Each number is 128 + 32 x the weight over its row's rms, rounded and kept within 0 to 255. Layers, rows and columns count from 0. Numbers have three digits each. The size before them is the row's rms in percent of the matrix's.

# down: layer 5 MLP down (transposed), 1280x320, rms 0.0508, rows 441-620, columns 256-287
# up: layer 5 MLP up, 1280x320, rms 0.0568, rows 442-621, columns 256-287
down441 113:070109122122140115062124183163160183118124108152080081165125109120097156156138136175114131111098
up442 114:120134120122126122076124147112095190082124106114080191102147101113066143098189092160103132121185
down442 110:125175195150139082108168138106072100116119084075170193093134117111115168101181140161144137079170
up443 126:104122144128187113098115141163074145128145121195106147157126134120172139151225136129128120107188
down443 146:213164126110186088100138150105067115122055116088092120159149078089128102081100065175177138118102
up444 111:142093140093125153143094142190135177131124148131154089127155173129119133187189112161089121126142
down444 117:125101176134126140108149116119154177185039177108137110118135154149167185186146149087095082053165
up445 071:130136135154194174116140125115136124165153126150193164043114132138084177108104100121106166077166
down445 080:147097145102103069143189164172092100064139142095101124146156119145084132114089134085104157207130
up446 113:108142107138129125144080127141082123160110162116151181210132120104142175141122160112129125132115
down446 103:131096134162131143126103181116127086082136176078201111176128154090126143147052114145183096117127
up447 100:144161109058171080120132158128117136112101164135084121109133118158129160154096141138065126082162
down447 101:154086137093082105151132129147071153125138110168141141115096137074066180152143153109143167183076
up448 095:143152192148140103104063176158089152072105137197143174126134131161095147137123158141137168114145
down448 091:107152134121099124128159031160128095133145123128191128133124153101111093124122132123113048133149
up449 106:193154121146173101090123127078116181140094130105156157144122149115096164151187145049096102090187
down449 099:171135155165104081103117140156140099165078138075132113143155144135215122155119130102171193125128
up450 118:182123146127123154122124169107120176145157136108160159050127124173089129125154141117081124198130
down450 115:188169149134115180119132179146050152111126098072131110172113132111109086169146128126163098119100
up451 107:153159113141071146118088122159111161107080103166189155124164099102133114154169170150115143093131
down451 105:166139083131148154145146109089190167194130162121100143082053121067130170137134106098151144145078
up452 107:148142149145167104119087137132109133126087101166120108135127105113081152166136140102097073157178
down452 103:147113131145134129115113125125153113220146192096116124124140109111102073117228153149148110092145
up453 104:145107145099128057117113125122143131151077176085106131131029103151107134191150149188046132127132
down453 098:112063088164086063100143131168182125168071139135183090146125090130087147126106159105105168152159
up454 098:130175111155191177161033126179136195156146152091154086105146144117112133148158135178126130120118
down454 102:064119099167070121134143128122153151186089109107111152125109154125150176094135186144175152109072
up455 106:156116187105152101133088171150119162084156074066127121161126149129098158092167149156163071132113
down455 114:169189186174094095133158140160223116095177148083163132116100106148131157138145167089120196083115
up456 095:126110130110191159145131181153120133111127151119139073151110124223088151075108191157064054123172
down456 087:156124148074132139119148178135144151142207172096106080079153106159118095184186195144179137040094
up457 111:123147099121097146111114142122082188153127134152126180150161134141162127120130146147114151167168
down457 101:168088147129115164139107110100145169109073105111184179149151136151115138127101118179194092117093
up458 110:144121153049123148154058156157166120088152177134146089178124125178084144114125136100059078156126
down458 109:158168149121118167100129111113164188154156073158057153074169107132101131154089074130170127107103
up459 077:126147101155140158128133142167153137107107235169192127107087115144121103129123166121099087115103
down459 077:123148150147126072111146090147103103126103151119177178096145119149160124114196135117112144178091
up460 106:139056130105161142141150173173114152102116168113166116158131051125145126156188147125137095137164
down460 106:157122130079149122102138150120118089140176199129156058131080132141162125138113105137103116090177
up461 105:205092143116179120130111148120118173108140135098036120143036129161121211143166095103098147081140
down461 104:158101101149115174156117157101147202126101041138133074137116122138110116113142178124136098121110
up462 111:080069134061165153140101140136130166134183113170125148110128194074095146167138114044067151085167
down462 115:124105121112112121134139171130060139105137118180150113185113147124080131136090125160110152181111
up463 091:195117136158166192113112131117110162077143135140141134174137142172047147128218129127130111122136
down463 091:134180161081111136128184109140146109088123128116129078137135090128142131171086150130120163132132
up464 071:110117132132142080131108147135110137177101098146113093159095091071135125150118117179147187191126
down464 082:096146154156172154079194105157091087108127118180094160144138111086164146110186137149076164150108
up465 097:098149146104136176156114198142117144132095119121174163107137098185135137102130136173108058125125
down465 088:105127086199109138124186155131177173156136146092111116101073118098086099093176151164147151177189
up466 106:131168138140144157107106130124153154156141130167096159103141137103135132168154129179125140109106
down466 104:169111094153069127135146156158175137133105123170111160145181165143139148239103098096147159079126
up467 082:132141133100070112111115152137122134142074149129141068123111053150143140118133152116148084150120
down467 087:114073067164105173135185126096140089116165069115090127144109125150188149106134125112115126114132
up468 085:133105144051179107084129139113075170081149148084154164108131058108129119140090116096103129210141
down468 092:169210064101108130184163094099158097166123167121109099147146170181089125105187183131138119137104
up469 104:210146123121174184082115103135088142138148157090106146131074155097140165090164128104137100132129
down469 099:095111110090165126140086153118134212159123103125096084128114146131060135108128023173115087156101
up470 093:156119216109125160152066156152121102150114128065144167118118141113057098143124092115081151113145
down470 096:157153129084165063093139141082154106099133158130115103103163164140182127182153136147082128137066
up471 084:081133113086135128166107108184109120129193087099144084153097115121127121138128127145096117155164
down471 074:117118190097192136106146166090069080135139151133132168131118156129144103148194162090194168075092
up472 090:167140102109109087134156067121125190107128121108089124134099113198111124155096194071158103142124
down472 082:078134153150158192105054108133097115139110088150176126161148157061105139136144088172109131115121
up473 103:173118163132103167112139151151154174117122148077139056149101112135135174089118144169156114164164
down473 100:141135087111120124133142106081171111156073129025095163128120123101111114151066088087093122150110
up474 110:147121108127176160100117056133136119120159159114146152099084106086091184143123138185112145186147
down474 104:172119118158160154139125055087177135086164098151113081117104126129111140084127145182151197165143
up475 111:174100117138179156129150162134129128153115162144106138215108098152086164095124167156100123134191
down475 107:109107092102185112135139090104116228151097155182101112129170078119080127141115116124135105145161
up476 095:141168137078177120161086139135109094188166191168133142165145127119084135115146136071116103146101
down476 095:132156157109114137116089125180145137149206113073138098149136106129158107140068156189125102102094
up477 110:108105117115108120130078124105078153100120112083164119103067128107075144202185122119102074093176
down477 104:141181100127140111136124133143135092099131082114107088148146113126118159116099150117133173141078
up478 103:193167182101104119124109175157039144126121101144121154157134139156173092174157229161127117087125
down478 100:097062058153133125147177129113133107177105144124148123088142106103128149089052051141137120122147
up479 112:216094141140128174112163127156130102192176163132185175127141090110138180130104111138102101162146
down479 107:122114148157148148049086118114086090074140182135150108127065095158143143094106090118085121128112
up480 101:089100107163094130131107153186157148151179154157154058131109101133127108149175142106112079131155
down480 090:158148153177154112113116129061118096114057149122082118119156188156164127118144109126160140112073
up481 104:127132143119176140131077141126137155154177161166177130109147166125087102141116097098107127120122
down481 102:145155075132120175123096131151067087113052105102176101148106124039094118139184106128173172128126
up482 086:108099235110117141130123161165167110133131099179121125110116038066098136141155167158148105184120
down482 089:181189093113155119132148106134078169136169203138078133075147112197101188139111170148143116130091
up483 117:137168139139129162174117112094138135121134110142075193124099096181088106115143087150084125124132
down483 104:114088133164105134124152144102097134083124095144136139148082129137188057102138151162180149143138
up484 105:131120166146174131123092091124138113135147139089134146136048099160093118146111201067105135165117
down484 105:131108096196124149137170171105100079134123106106079148112136116193149135116199125176124171153159
up485 081:140148174136134082115114116109172089140160148138117108180039081067133133153140109122137179188136
down485 077:071128144133122100172152114126065158080132128113080191105155147140102099087107122114123135128068
up486 102:099140131120149146123093101122148147170187127156134118194097076098072151102177104140085165115142
down486 087:136143140133094171112097134149109129106135110098205102128098137103211010139114083073168111133089
up487 102:121085149128119147132075149163133133098137170096131148107116091141092128160156123085140152124135
down487 096:187098166135152120128030126116144148119119097170113126093157176167079176163133138138151127135142
up488 095:090128142067168173166083137134135137137114123074121139158064090134036141162144109089123124126120
down488 098:101109145155131185124128115135139097168097169142117148122115077100174106138163207097163134143174
up489 110:083136158045202066099105162137154170152123174168167204075093138116128184100160133154105145091198
down489 105:120168165138148125132118148121056102130089160096099118121184118148137145104149181153151139158071
up490 096:165144199079180134127095113199129168080096128113168125114149165126071092154166179155080118086145
down490 108:072135061124068166176144107143167137110168116161207130126173140153103151178175143134129084176220
up491 096:112126120110119091093091158137127157082107152122133114088175106099098125156174127158148086102087
down491 100:118147103126102133105087080173147081169170135141100145139089149144091139160136165121110064079140
up492 100:156151139061088113081122096141063133117169085160152123190091087126128116142102161150108153152127
down492 113:132174149081119087060125104137132073161224143158094056155137167098166086183124086193152119143120
up493 099:183108112129114123155113105136103147168116149097148123190084158117129100177143164073064142166174
down493 099:079172158082109121092145143141124128086177089178190116135099125141208166139183100131171109126120
up494 100:150239116095182102128125162131070125136095177139105133163087100101111136091134114103136082103136
down494 098:072133151163177129070130158119129178120198163158117141131089121107167188183110153156159122042158
up495 094:131133171096167134107107093117180106148156178052128088129050084153101130153119101106105074188131
down495 069:193133114135140150111161107119072128112139132127121134106159142111093027125142086149106069089171
up496 107:172116168061174121095116122199109118133180093106111101133083083105070182136134096113130175189140
down496 103:172123102145113195171158074114092097106197125106130132145143156121160075103137119096193159165081
up497 113:113159145156166163132119124140103128161158186114130092163162168158137182181143164060136122112162
down497 117:152098112129096102136155152131178177110147135158140109045148117124098225130116070188104118127121
up498 111:118109119071129133161125131117145171121126113067137157108112135162000132132163140108113145097177
down498 113:130143107128097096118088124151140067136093084176137140112110099097199159127100158116154117087098
up499 078:155149146130194138155112138096123103137149154149118156144147077120158157099127123182092093140158
down499 082:111091132129140124109163158183126133151119126070141145131125116157124103119114103128104100149118
up500 113:136172161137128156043093089097144141104184178156125101126114151107118119175150155133097138120148
down500 124:093155093175072164116106123205109098136171116141194144128148083102175128100107123134130104045082
up501 110:163123159140145150166091174163068180097133075164105124122145169179131091144154113070090045119153
down501 108:113144091119152082175121081078179119164026117140149200126116112120080150136143128116149092131113
up502 133:161111195144174126088112112160153128133152177104155104140115114151098119127070086102079126126110
down502 118:137139124120195148110079128141124154123119131079128137111117123133095015111134008117042118127125
up503 113:145113209149095135070157079174140129152134154076121115056093075131108146114119130100129179134123
down503 104:134151130152128144135091179096152143122089141127176162171088088097161167110111130106117196121122
up504 090:119079145073179120036156091148142132125143188116203099139062151152099159107133132083101171149101
down504 086:176170104176085132145108153133116098173169119096194089068126161160119109125155146058101139181090
up505 116:124125195091181122153110142194112127119125108180170114155124136110077130168190126124078153165129
down505 107:089135159139098204112113112138125176123137124207162133094161130104117066094073153081156087142143
up506 095:133183116118142121114104123136130152099086120140133179119100084124154182147092108178131063081148
down506 092:079139132145105174044152139168159170097116182144134109088127111142119153049088108103148102182107
up507 086:215190120131111113090108110097067163104170106147151156079133109069096133122090078112089145120146
down507 088:037150169085165154176146151144134071172098106096104129183157136121123115069132123121181158097170
up508 087:155130158098071092123103210114107177084104073109145132126171149165081109151100111083152155126174
down508 090:149151152130182105076164136109136138150162136131125162086113196146171167105146159110083110161166
up509 112:093101146114145150103143130167084126175149093109172175116087129068086137163130148102075131159140
down509 109:089165101132130167177165156154107087142151108143115194114140117173074147145095164104075165114138
up510 104:157069175132131083132110164189139109101176067146090135112109082100060156135169142137112149120113
down510 098:074121131130133140169116096070156117116114165094112074126095056049151112129142115151152165168117
up511 108:135168086096131164143132107125101167132122175132155186137072159112091114132114148100110116144138
down511 113:183137112142113115033116119142152089133153155147125148177142120118139136075203138148164159153117
up512 112:102095110089124227101115124103097115115196128115111143152080183127168104164180148073069099101159
down512 109:124159073156109115101077135072133083141153155161134116166143138121159107099126126119144194143106
up513 101:146136144133120131112136151190134191117134128180100094154130157135108135155118094118187157117166
down513 103:178150074119104205082123161129063152107140083175133094148134193133192152104165108051136149139112
up514 093:114127114099118153155112122090146140155095131085115188090122117128104129160134153109151208124160
down514 089:136093115126140129117181098201114073113187149154080115155115152089070143086162126134129142103086
up515 098:202130109122154139036085166128085168093133149177172175075082137171099114115090152122141149118177
down515 098:121168130110161097161135135130146159151127114132145090117120145154155114109177139155088135109095
up516 116:162155093100121114117018166104113147164152146124167065135149151147093148120159140153027119138159
down516 110:154122077118098180118078097148104118155088132156163116113084115128120129182090148150108135109124
up517 101:165130113058128143137087129135087122157116167089122197142113154123091089097112170099095119152129
down517 102:128109109100165182132100111171182107119193102135149112120131141125058197167211129111156166132150
up518 115:161138112166130154099093155093132159196101137138170150141161049135086101159053182129142109176174
down518 106:125122110087109160086148170142174087152161145135188150127108117142177078127109132122228177151068
up519 110:124178211111154136115077134107140135114137155146127125127107046168117194167150109141107045088179
down519 112:112122162068141115047097117089133201135152088136115137120112104160139077180131118138102169164101
up520 106:157151136101138199146067157144170134164160157155116136127152051121114132103100170116054030154133
down520 104:141111103110199114171162132193144198168144102143158090109097113122129154099155074066128186085123
up521 110:155207083111124135103086147124099164100202185135100034120122127162130118151116135175099119139146
down521 105:108111076082123129147090101143156190095132131122103037134142109120147157088095098132133037141107
up522 108:136081175138141133150103192162154137117120111202022131085139132123108099099144143134089144128138
down522 096:088153089184149145078131175049148104133133150113134173151082140106116160084173131148194122160140
up523 105:166152147097133144124118100195116192108138180128182167142133133118113104142100105148145041152122
down523 110:101090123133110087136164130087131124066131170084149101130080120141150147084123131136144115135153
up524 116:155106171130157099187119116162065131153153139124151161151081127136099131161125188126107120126145
down524 115:145094112128115096088128176105123108185088153106096139139134155165180121164138113147137083102136
up525 109:155162136148084198116086140116085144164130112168167133160111164101120145154131121123075111130184
down525 102:153175135138105101075144113121185157118140162055130054091122114135115133102123118134140147168108
up526 103:113136139113108146157119088142139125126133102080153159087114152134095104109156145093128179139154
down526 096:154136161149085135135108113186179197110143087104115098135101068153112143090134100161105188124144
up527 102:099103144115177185126114143186174103145097206124165144169132072159129156141122160093126145172108
down527 102:124135165122078131162108148127073042091102123097127156127107142142144137134143082148138104105124
up528 106:161089107132181167132133157116149134121161155150150110196106112151133193089097098113136163154171
down528 105:189130088114149043142129130107115131203072134097130140101145113149151140144107107091081138157100
up529 113:082128158086156154124124103149135134112193181125130128143114120136069133133136125144122155139127
down529 112:115158113139180092136112091114124111129112124121154137141105126053128164101142224133151183204162
up530 078:148120134148164129116124132143104177157175106121154194096117100155133145134112167112163126167093
down530 081:179172145078057117101136136132111157141162166147189121142155134161157247089084179106122148111082
up531 067:171124162128131129096114095119106111170139082103136082139071135137119109125152097118112171142157
down531 080:165094169133073066146170091054158165129171158176113132195153134167119189156101143184130172146104
up532 096:152157175137195161153094118135086157124140136135138153111094134119090137104102086073101094114171
down532 102:091151138133073171144105108126085120134118123136143105147114171176163121159103115104124177084080
up533 067:054128077143192092150128133183107133147092125091105176162119053076120132159127169129165110093129
down533 085:168129115180119132202158112126083116142183162155142102191173171105093179161133178175118112103157
up534 089:173103125081131111193117175171079161097142128129113139167185113153151086153202114127112152153115
down534 085:115093112129118080106141038105149127179089058084172090069092135152121129137096147105151106169082
up535 111:150125165101146098140128114180166135160091125134127090093104095075152129109156139091114158112118
down535 102:105123050176146192172139142115116139147164164157096121167102167100063109094174110097141185169082
up536 108:148078152124173141098109204101173156137135092099065109150088116129146170169105155161112063133107
down536 101:170113089174166163104117160144151152183143133077116087074139152096126163111095130142155175140147
up537 088:096178114158120139115081095123105128128144106102152110086146135091091190161148128128094113097105
down537 085:182138178125146151095138118175120126171101105138184156076166145145131131128137145129113109119085
up538 106:093098157140201132116127201194105140179154158156172110155150116140112148127164162113138193092149
down538 096:135087044138141043091130202170135166142123145109116118133191118100132128057134136144061212167113
up539 107:156098109082106142120081124126093128101123121101157126159097102107136166205110173130177093161163
down539 106:195117120149130143132104135126105143109087198097094095145128142146146098148152131121184093150121
up540 114:110085108110140173157118111167109168154149118177150175184142130128070121119097168110162104213133
down540 113:205120120149099062126135126133116144136052157123179132085141154110160055151136053145166104117134
up541 084:146173130123139179110098162070131154153115094097155158116121106141128093156155135121094169108119
down541 084:079089136173175111110112101155157116139144135140116113152122142112159150206113192133140116162135
up542 066:148158155079132113095135145111116141093141108086177132120170082085117105132158134114124112185132
down542 081:121081127140083077153144143128148108165137152123126108149160182117111205117121202115116164132111
up543 119:137129142127128096107088215111114153168103187123143144066151087150120140161179221150147159122168
down543 130:143142096169080057118088172076159146150155100115142131148133154078083148125172145155144179165135
up544 105:136147164082107168094112116169161115073136154090137121074087094131088181153156102113154089140140
down544 112:135155074140147137133090137106136129159120160124078136119183138133074115138118111155131076165135
up545 106:134131113113166162071092066089086122126141151077180137174149138151083129168156124106161095087137
down545 112:114127075115134156131139075123174127157112136119131127163134133085190129116198140155172142140127
up546 100:074122139140126127134127137195150144158104162110125114120094141149056165156179149149125146166129
down546 096:117134099139100142143154075104127165174125122141154113148135124113107090143159127143150149160138
up547 107:139151145152176126096112123145165102066169181071161118113127117100107149158066169089092108125157
down547 107:114162126103136146083110140154148105156072159101111078098112151162092140121131129118167121097123
up548 086:155072110147117173116112093133140126199167135139101084154100126150161155089128132141102111137164
down548 085:074153141167138106128155124180174154096115196164109188174064156127161147146145161160075124155142
up549 070:085130084138153130172100103143193058143063032123109119081120040095119126132137138192093084108122
down549 076:099121107156042137129146110168143154147173220158129110191160149078163217134129137178131101092127
up550 067:132123103121153126030134116056104094113080117105073112106068099147163121092147125083138162093159
down550 070:150099161109127132086138116099092127147132199193152149132169209142139177145087119111135106080143
up551 098:082091116156130145114130070148184169107108139172094177142077092173123157129132087143153050146114
down551 095:147133118118083159179153099145110111144129120093169043136126117116093097112118097097112127160192
up552 104:129134126106137178128137120175110140077123140126134101142087073172082169123183253092144117195219
down552 114:088129044177115148159126150183051132132129180109165152174139172133150143157125121139166155186182
up553 099:186130137158175155167084160151158124157156154136151062123140149129106120071153098128060120153105
down553 080:147136094176201168177093129116180114125159099105141107129108099056100032151108058117089127167089
up554 100:098162142141167190136103075148157117150072151094146114145140124134116132136120140095122157171112
down554 097:207141127110109088121178113117109129165166153129095090149113123142083091140116055151110163160117
up555 095:166126158161129120139090163184093133159118156122111128171061192130092097168151106092148143122133
down555 098:139059076121155173149140035165176110117103135144126112141141053135145205102160193054139148155108
up556 104:076140156149183130120122132150162123120182088099132143129079118184109191186177131157088149102200
down556 106:172089136083104149108151138149121162057133131121128237211132144145089165113135094152106144126164
up557 109:109107147092135085142108160150149118153089148127142128100091100164101170170120169144151180119159
down557 122:129121156112122070131184067120130073085140189121146116105144119094135120098126122129096156148129
up558 100:084106207091147093156134108105098115110103176083156115084094104088112133217146177128162141182140
down558 101:142135099098078151158149101103134141091128144085140180084109152098178094082148064165143084174097
up559 077:109156144087161082082119136130119147156122083155114077164099145105104135100161148114072139134145
down559 084:099147139139125076134130129126154135043148163117150163110127134127139060178094140070129102120125
up560 105:173140123106124122166121158140198206095129153145145122220119144142074144121171106064140147135181
down560 105:171066185173150181124088156070125144127089143039135137123134161109150159130103150140162135132059
up561 103:135118206131116095127115141150092131144195187126111180176131164173046127109081160078132151098155
down561 104:164114197115152136132117105058131032091168115184167137078162093156142152145124119110091057187150
up562 109:177106151105136136107122114125089126113051127138201104162122163161118110230161198093088155142186
down562 103:155145117107117114100169125132125159125102087196173058123190130156127133105130134088127175142207
up563 088:106159155074187166151091144167076133076134168069154190136123123128117133126081085153124112114151
down563 094:083159136149141154073102074146150140172157143116147105080157141090172163102051160103093128112158
up564 106:123133097113165136104111077122143164163121129141152119083118117149086201151160165148104108127135
down564 105:167105171103133153093158090081116086144169150162083085171141160144106144106143203119079063150084
up565 111:116160169057153146145127178137025140114141155181144185115177122094107098154183121161076154143149
down565 108:087144151129114194139163138136176107033103127164178093107148148105111114098087075129159139112077
up566 095:093148130114170169078123114098029174115156164095145185107118131125071132178160131158129078179135
down566 097:076091134155104109151155158106139139092125163104163162094112128100099081100147141142172142088110
up567 068:116124134161133175168106125150145105126130190109147126160130080102149079170103151136115106181140
down567 070:146121135132058158142132189109096091137099167155171131151158151133092136106145130143140115109120
up568 098:138126129112124106065094136149085128151120165146143147111150036116083182108148219121131073199136
down568 095:111114151117112162205151116146118127105136090116117164146075117134151119076055150092109142089174
up569 112:163090156062114091129078113184121109097186143111162091143120085105093116162164140150094104099141
down569 110:104111168127118133137157125135133088103182174116147109101184098125065140145114087110146047098108
up570 103:140166104066141150155107089125074173138097122139120131153104134131114135137160196088081098108177
down570 100:163161134134128199083137153076073066138150129088060101158171123089100180139157070115132078111140
up571 114:170132134118135158067083118188103163092160142149117124150095154060108167103135120134054105146108
down571 104:128091122125109131130147121152135171095126132113067131112119149097111118151142147127157101147176
up572 101:138176135112167165110121109117154154095149093118141156103108136137090166115155188121196156113155
down572 113:145150086096172171204174125099088162160138114145095094136105099135105152171162087167139085177119
up573 112:146140173089176139157102143157111158143208146136145159132108132155032125116151224123112136118150
down573 106:147143148101141123117102156082109121093090146161131105127123101093161120170108191120071102124166
up574 090:201158152097174121126118123128111161088165170125075159114167109161104150151167147104097063087157
down574 092:131048114178132140136104110077104131165100110136123114157104139142157086127118121154114181160113
up575 103:112135177087117175128102122165098195132134118129142107120108180173089129176188123088124091186160
down575 106:130156063146145153133107124129142110100071091109112137125147174153131195104163104151155112139123
up576 108:137104087124129149140130169157151148145103148117147140220098124140140127059139142072107098124145
down576 107:146130118075121125094135113081087060115157138074119118116081099102110120107152139113134070102193
up577 096:137076191113104174159154106210129134082180137107122117136099066169067120132186133110150162198171
down577 103:177117094132120161146137117147126109083067111110164122204103197114054143112172107108128114131129
up578 095:082072112140094151095142157155147128154182112126107153128129101087114103123128151166141127114182
down578 096:138125108120072131077166101112155091118132113097140057140184177099090129174157161138111138099091
up579 098:086107122092187082129100134114121158095109151155122185123161143123070120099160110144128127161139
down579 096:096127106108156146103153147107124084132099099150147133122179140088135214152091140146167164128116
up580 069:195109182087098148107109213104143141116116119143183096105187118147083114114125073075104148189115
down580 081:152116143119064063135124125107110113103203145151143154144173144115142155112126125153114118195112
up581 100:138126107157184143075112131143161141116137166162203096186093113129131165145140142112128082127161
down581 091:100154136146128116079139135154129109112151170117146109123145132179102107113115154150088073098173
up582 102:150148145154133147134094157203166115135172111145131106073044073105096153075139156090116092150116
down582 097:143099157120156171121197077172147123089155069147100091130111115165142158125139186154130182126162
up583 075:133106140114126163186141138158169137184145160148122101099110102119158148142078083023065150160149
down583 088:128151156169150130112140096151125112128135160085100191122183146131132179117097177140153090140098
up584 105:207097159122115112152114144172117139141122124158180154158125143054123137132138149145144167146138
down584 106:172143171144120174055165087162071171151104165112166086140110141176113185143103136133130162083123
up585 105:153080144103145112066119190135134154179121096107128092164047164000098089106079131084096144194113
down585 102:131102122111169140123011189094171128139179105111174145068101103128100096153125120131127081112119
up586 108:149165139122099171191085156208121183164121171081133118107119127173143112196106165097107151136154
down586 104:119145104189090114166158107181111123146207095156132072144125170148137096067178126164090112149130
up587 078:105209124152095159151094084164120151098152131086114103121108105170130208135097084172085105126142
down587 082:036102170129144103129164125164114108123075132131163193157133126165126137186144164179108158158098
up588 106:134126164103154178120143119198133125137194103139108070057073136133130139132027137116079102126178
down588 101:168107078135154151153164158071101108107164108126085106140104119144108069093165194105153154129109
up589 109:093124156127124114104136202178075142175112121135065123110101102079103147115159095125098113111080
down589 104:134139104181124130132111143119155143132063107150132092081137127150126069154126075105140086132093
up590 112:180195137090119160130094110121145178074151148111158133076139131115116138200149142145140113110138
down590 111:104162145119151165222146104124100109131174076201137143112098121089094125130120119125096169127107
up591 105:114088137080161187175115083169147138146140149090149166190046138097079096143130139118141132149147
down591 116:144139142062128128109106172191149133112141098176168080165105093178139196108132159087079139137170
up592 075:141130094111173163085166103149121142113174136047184200147129098127109141112136136119090122123099
down592 077:101126169120144101135194140137080128139152178118166150192161176162179138072140162123139173138115
up593 112:148188125137131085177126125178157192090151151134122172074091131133047106077151174121113167125212
down593 112:101084157155156104122142104134163124179105166162132073117106102107181111187112174122111124119116
up594 103:117119106212156195184086145125134148166161126090133102165121136142107174153145092105120119080159
down594 095:085138109182122118134166191112150131146063100118146151129152155159111174043109132144107175130108
up595 110:105134141124112107140120138123119153132170192129141152117099126112104101165129134160073128158150
down595 115:179093079150073091120141111096068100088149183138128125139093149160120108156130142140136110163121
up596 115:095176111109187114101064163124088133138114167199163119178146168107131091166153145134119116128117
down596 114:090097101195119092111115199119165020130150077082094146166202148120123168138089085118176169136155
up597 106:196105139089105123127146090131123114098208099089082111141122147081078156193168165107150107106115
down597 108:082154177154120084121133125132126082140143110104168162122080122120187103128106049097108139104187
up598 107:132146182141150153117112137183129145137119148120106132129052118176112101164081130100146075167184
down598 113:096163186149142131116121200134138104090052141119139166134136113140139117175166072127128128091126
up599 111:129183093087129158132145076123110147163135179102115177073134096155068084197160124155180156097116
down599 115:137170051133137100121157112156091060129110048128174119132123137175133100124095142130126098133140
up600 111:132182131037144145109118110111117151126128215104186165088132041153134163120125150125095138145171
down600 110:099111102159109112145103160161113166144071156115115151106088140171097108127150106162120170122104
up601 100:147146162150141153115088122141154128161160095108145113150148101144113157114149082106112114069168
down601 096:089132089104083058137205121093154130193093149138155121093119105177142149105142154130134155114165
up602 086:173089211142120130101105160116058118110186149123139115166133095096136165168172112115110066082141
down602 093:111174128141140180119083119106134138102128168072173132123138167127119056169135062104077115107119
up603 093:125153160117186076136121104129162194147193137176090084114123152065101115116125068162063135154198
down603 090:103135106143140202140124105091153142113133086094128074148094134088172104120207157082098056174134
up604 097:135145125131143156152123093175151175109182186092094087085107158102081117108110159149152127124127
down604 098:107127073142163168069132089151085176100128151093074114155100082136070092092126195106124130144133
up605 100:126134150101136161126081111118063133151205135128100124135166080118127111108123152144095190147091
down605 100:125208143171141128187107103117169161160158184076118093133128161122140099210098155128226145154143
up606 105:133151117026164159159093167159148122094167126140153087145096131087071105159142091100060120199137
down606 094:133157136125084153110152144144140100098144125097130108120139138134150161131137148156138169146176
up607 064:140150111121169111142136148116120132090107095160113151089112120097110099151119092120142123096128
down607 082:137136105114115095172186111110127124110168173157146122127167198132124218099127171155091093145130
up608 112:134185129102177144137053113175151168084145142127114150126133081126099155112136111138164073103159
down608 112:104123139141115114090137141136166125089115140096084075137087108123136100117125155124085194170114
up609 103:112090106142157147130166175141159115175118108153091151057132101117136156116165121159100106127138
down609 099:125141145080095217069151091137096180153184099096196121090116144102163068163194088042109090152128
up610 107:191131125113120161164098123181182131120112114104138138146126108163045127136134125157149122094132
down610 105:147141082135126149072112121117125153112037056083106151112154111121108110093109163100099173068124
up611 112:085073106124152161122120113130168139154164175067164171157098151144146142114145168089101154096140
down611 103:087158195139093066086146127129166117170142203090164145187118115105077110132134089153082107148136
up612 091:142132131127053127170150170160164164148134108146119219133088152138087090159046114095126082136140
down612 089:162154153159193094116140142115119093143102138117139128145151125129132136157129127153093121163154
up613 069:068159097110160117137124144139101101158138162104119146150078112027136122131107130141119084088115
down613 078:168103161102146125187145136073112109184162120145118124174141122097158201128075141083138130184094
up614 098:078146096088115174103062073125187156066121143118144127181113142137082114129113152169125058168157
down614 097:162105101132099175127153176125116060082067086222150187133186125076176152138152106089206112155101
up615 111:127096153131157081086145203113109125152158172096099094117098128124095122151115154082145120104153
down615 110:148169155135117092131144132124134153147114086081090099108140118119135178024124171137142104166102
up616 096:119139115111130145162064134152140197164144178074154111097051149157047108131094112095135118125140
down616 088:156084120078138141156086088162131118100123173129087161140074127122113058092135109094057132157089
up617 097:147112119074142155136122116111108155094124129143109178116147120127071101198124161125094074130119
down617 098:166139109124074115170170134110146098078111139129136135100139129110117128078136170083106166135157
up618 112:136129152121124102139092190130043167143177106130168124199126163114135183122128127135098076126185
down618 106:184123138104137174097150172109133134095178030123107152117170136111109126119093131150093104116095
up619 106:144099165158154113156106111178131156108207092092163104132096079157113157145146142096083105106163
down619 100:097113121118096161124091139078107044139134143156150144148117106155138115120124104118153099100168
up620 108:135126171127118159147128155159093188121146109151154143103141156065091085185173139127111134090160
down620 101:122122087145110139121095176165162084088138126143120069077143118184093135083120175086121200090119
up621 096:149163130114115123113098120118108149102131161100135149230132133137125135189133144075088108167141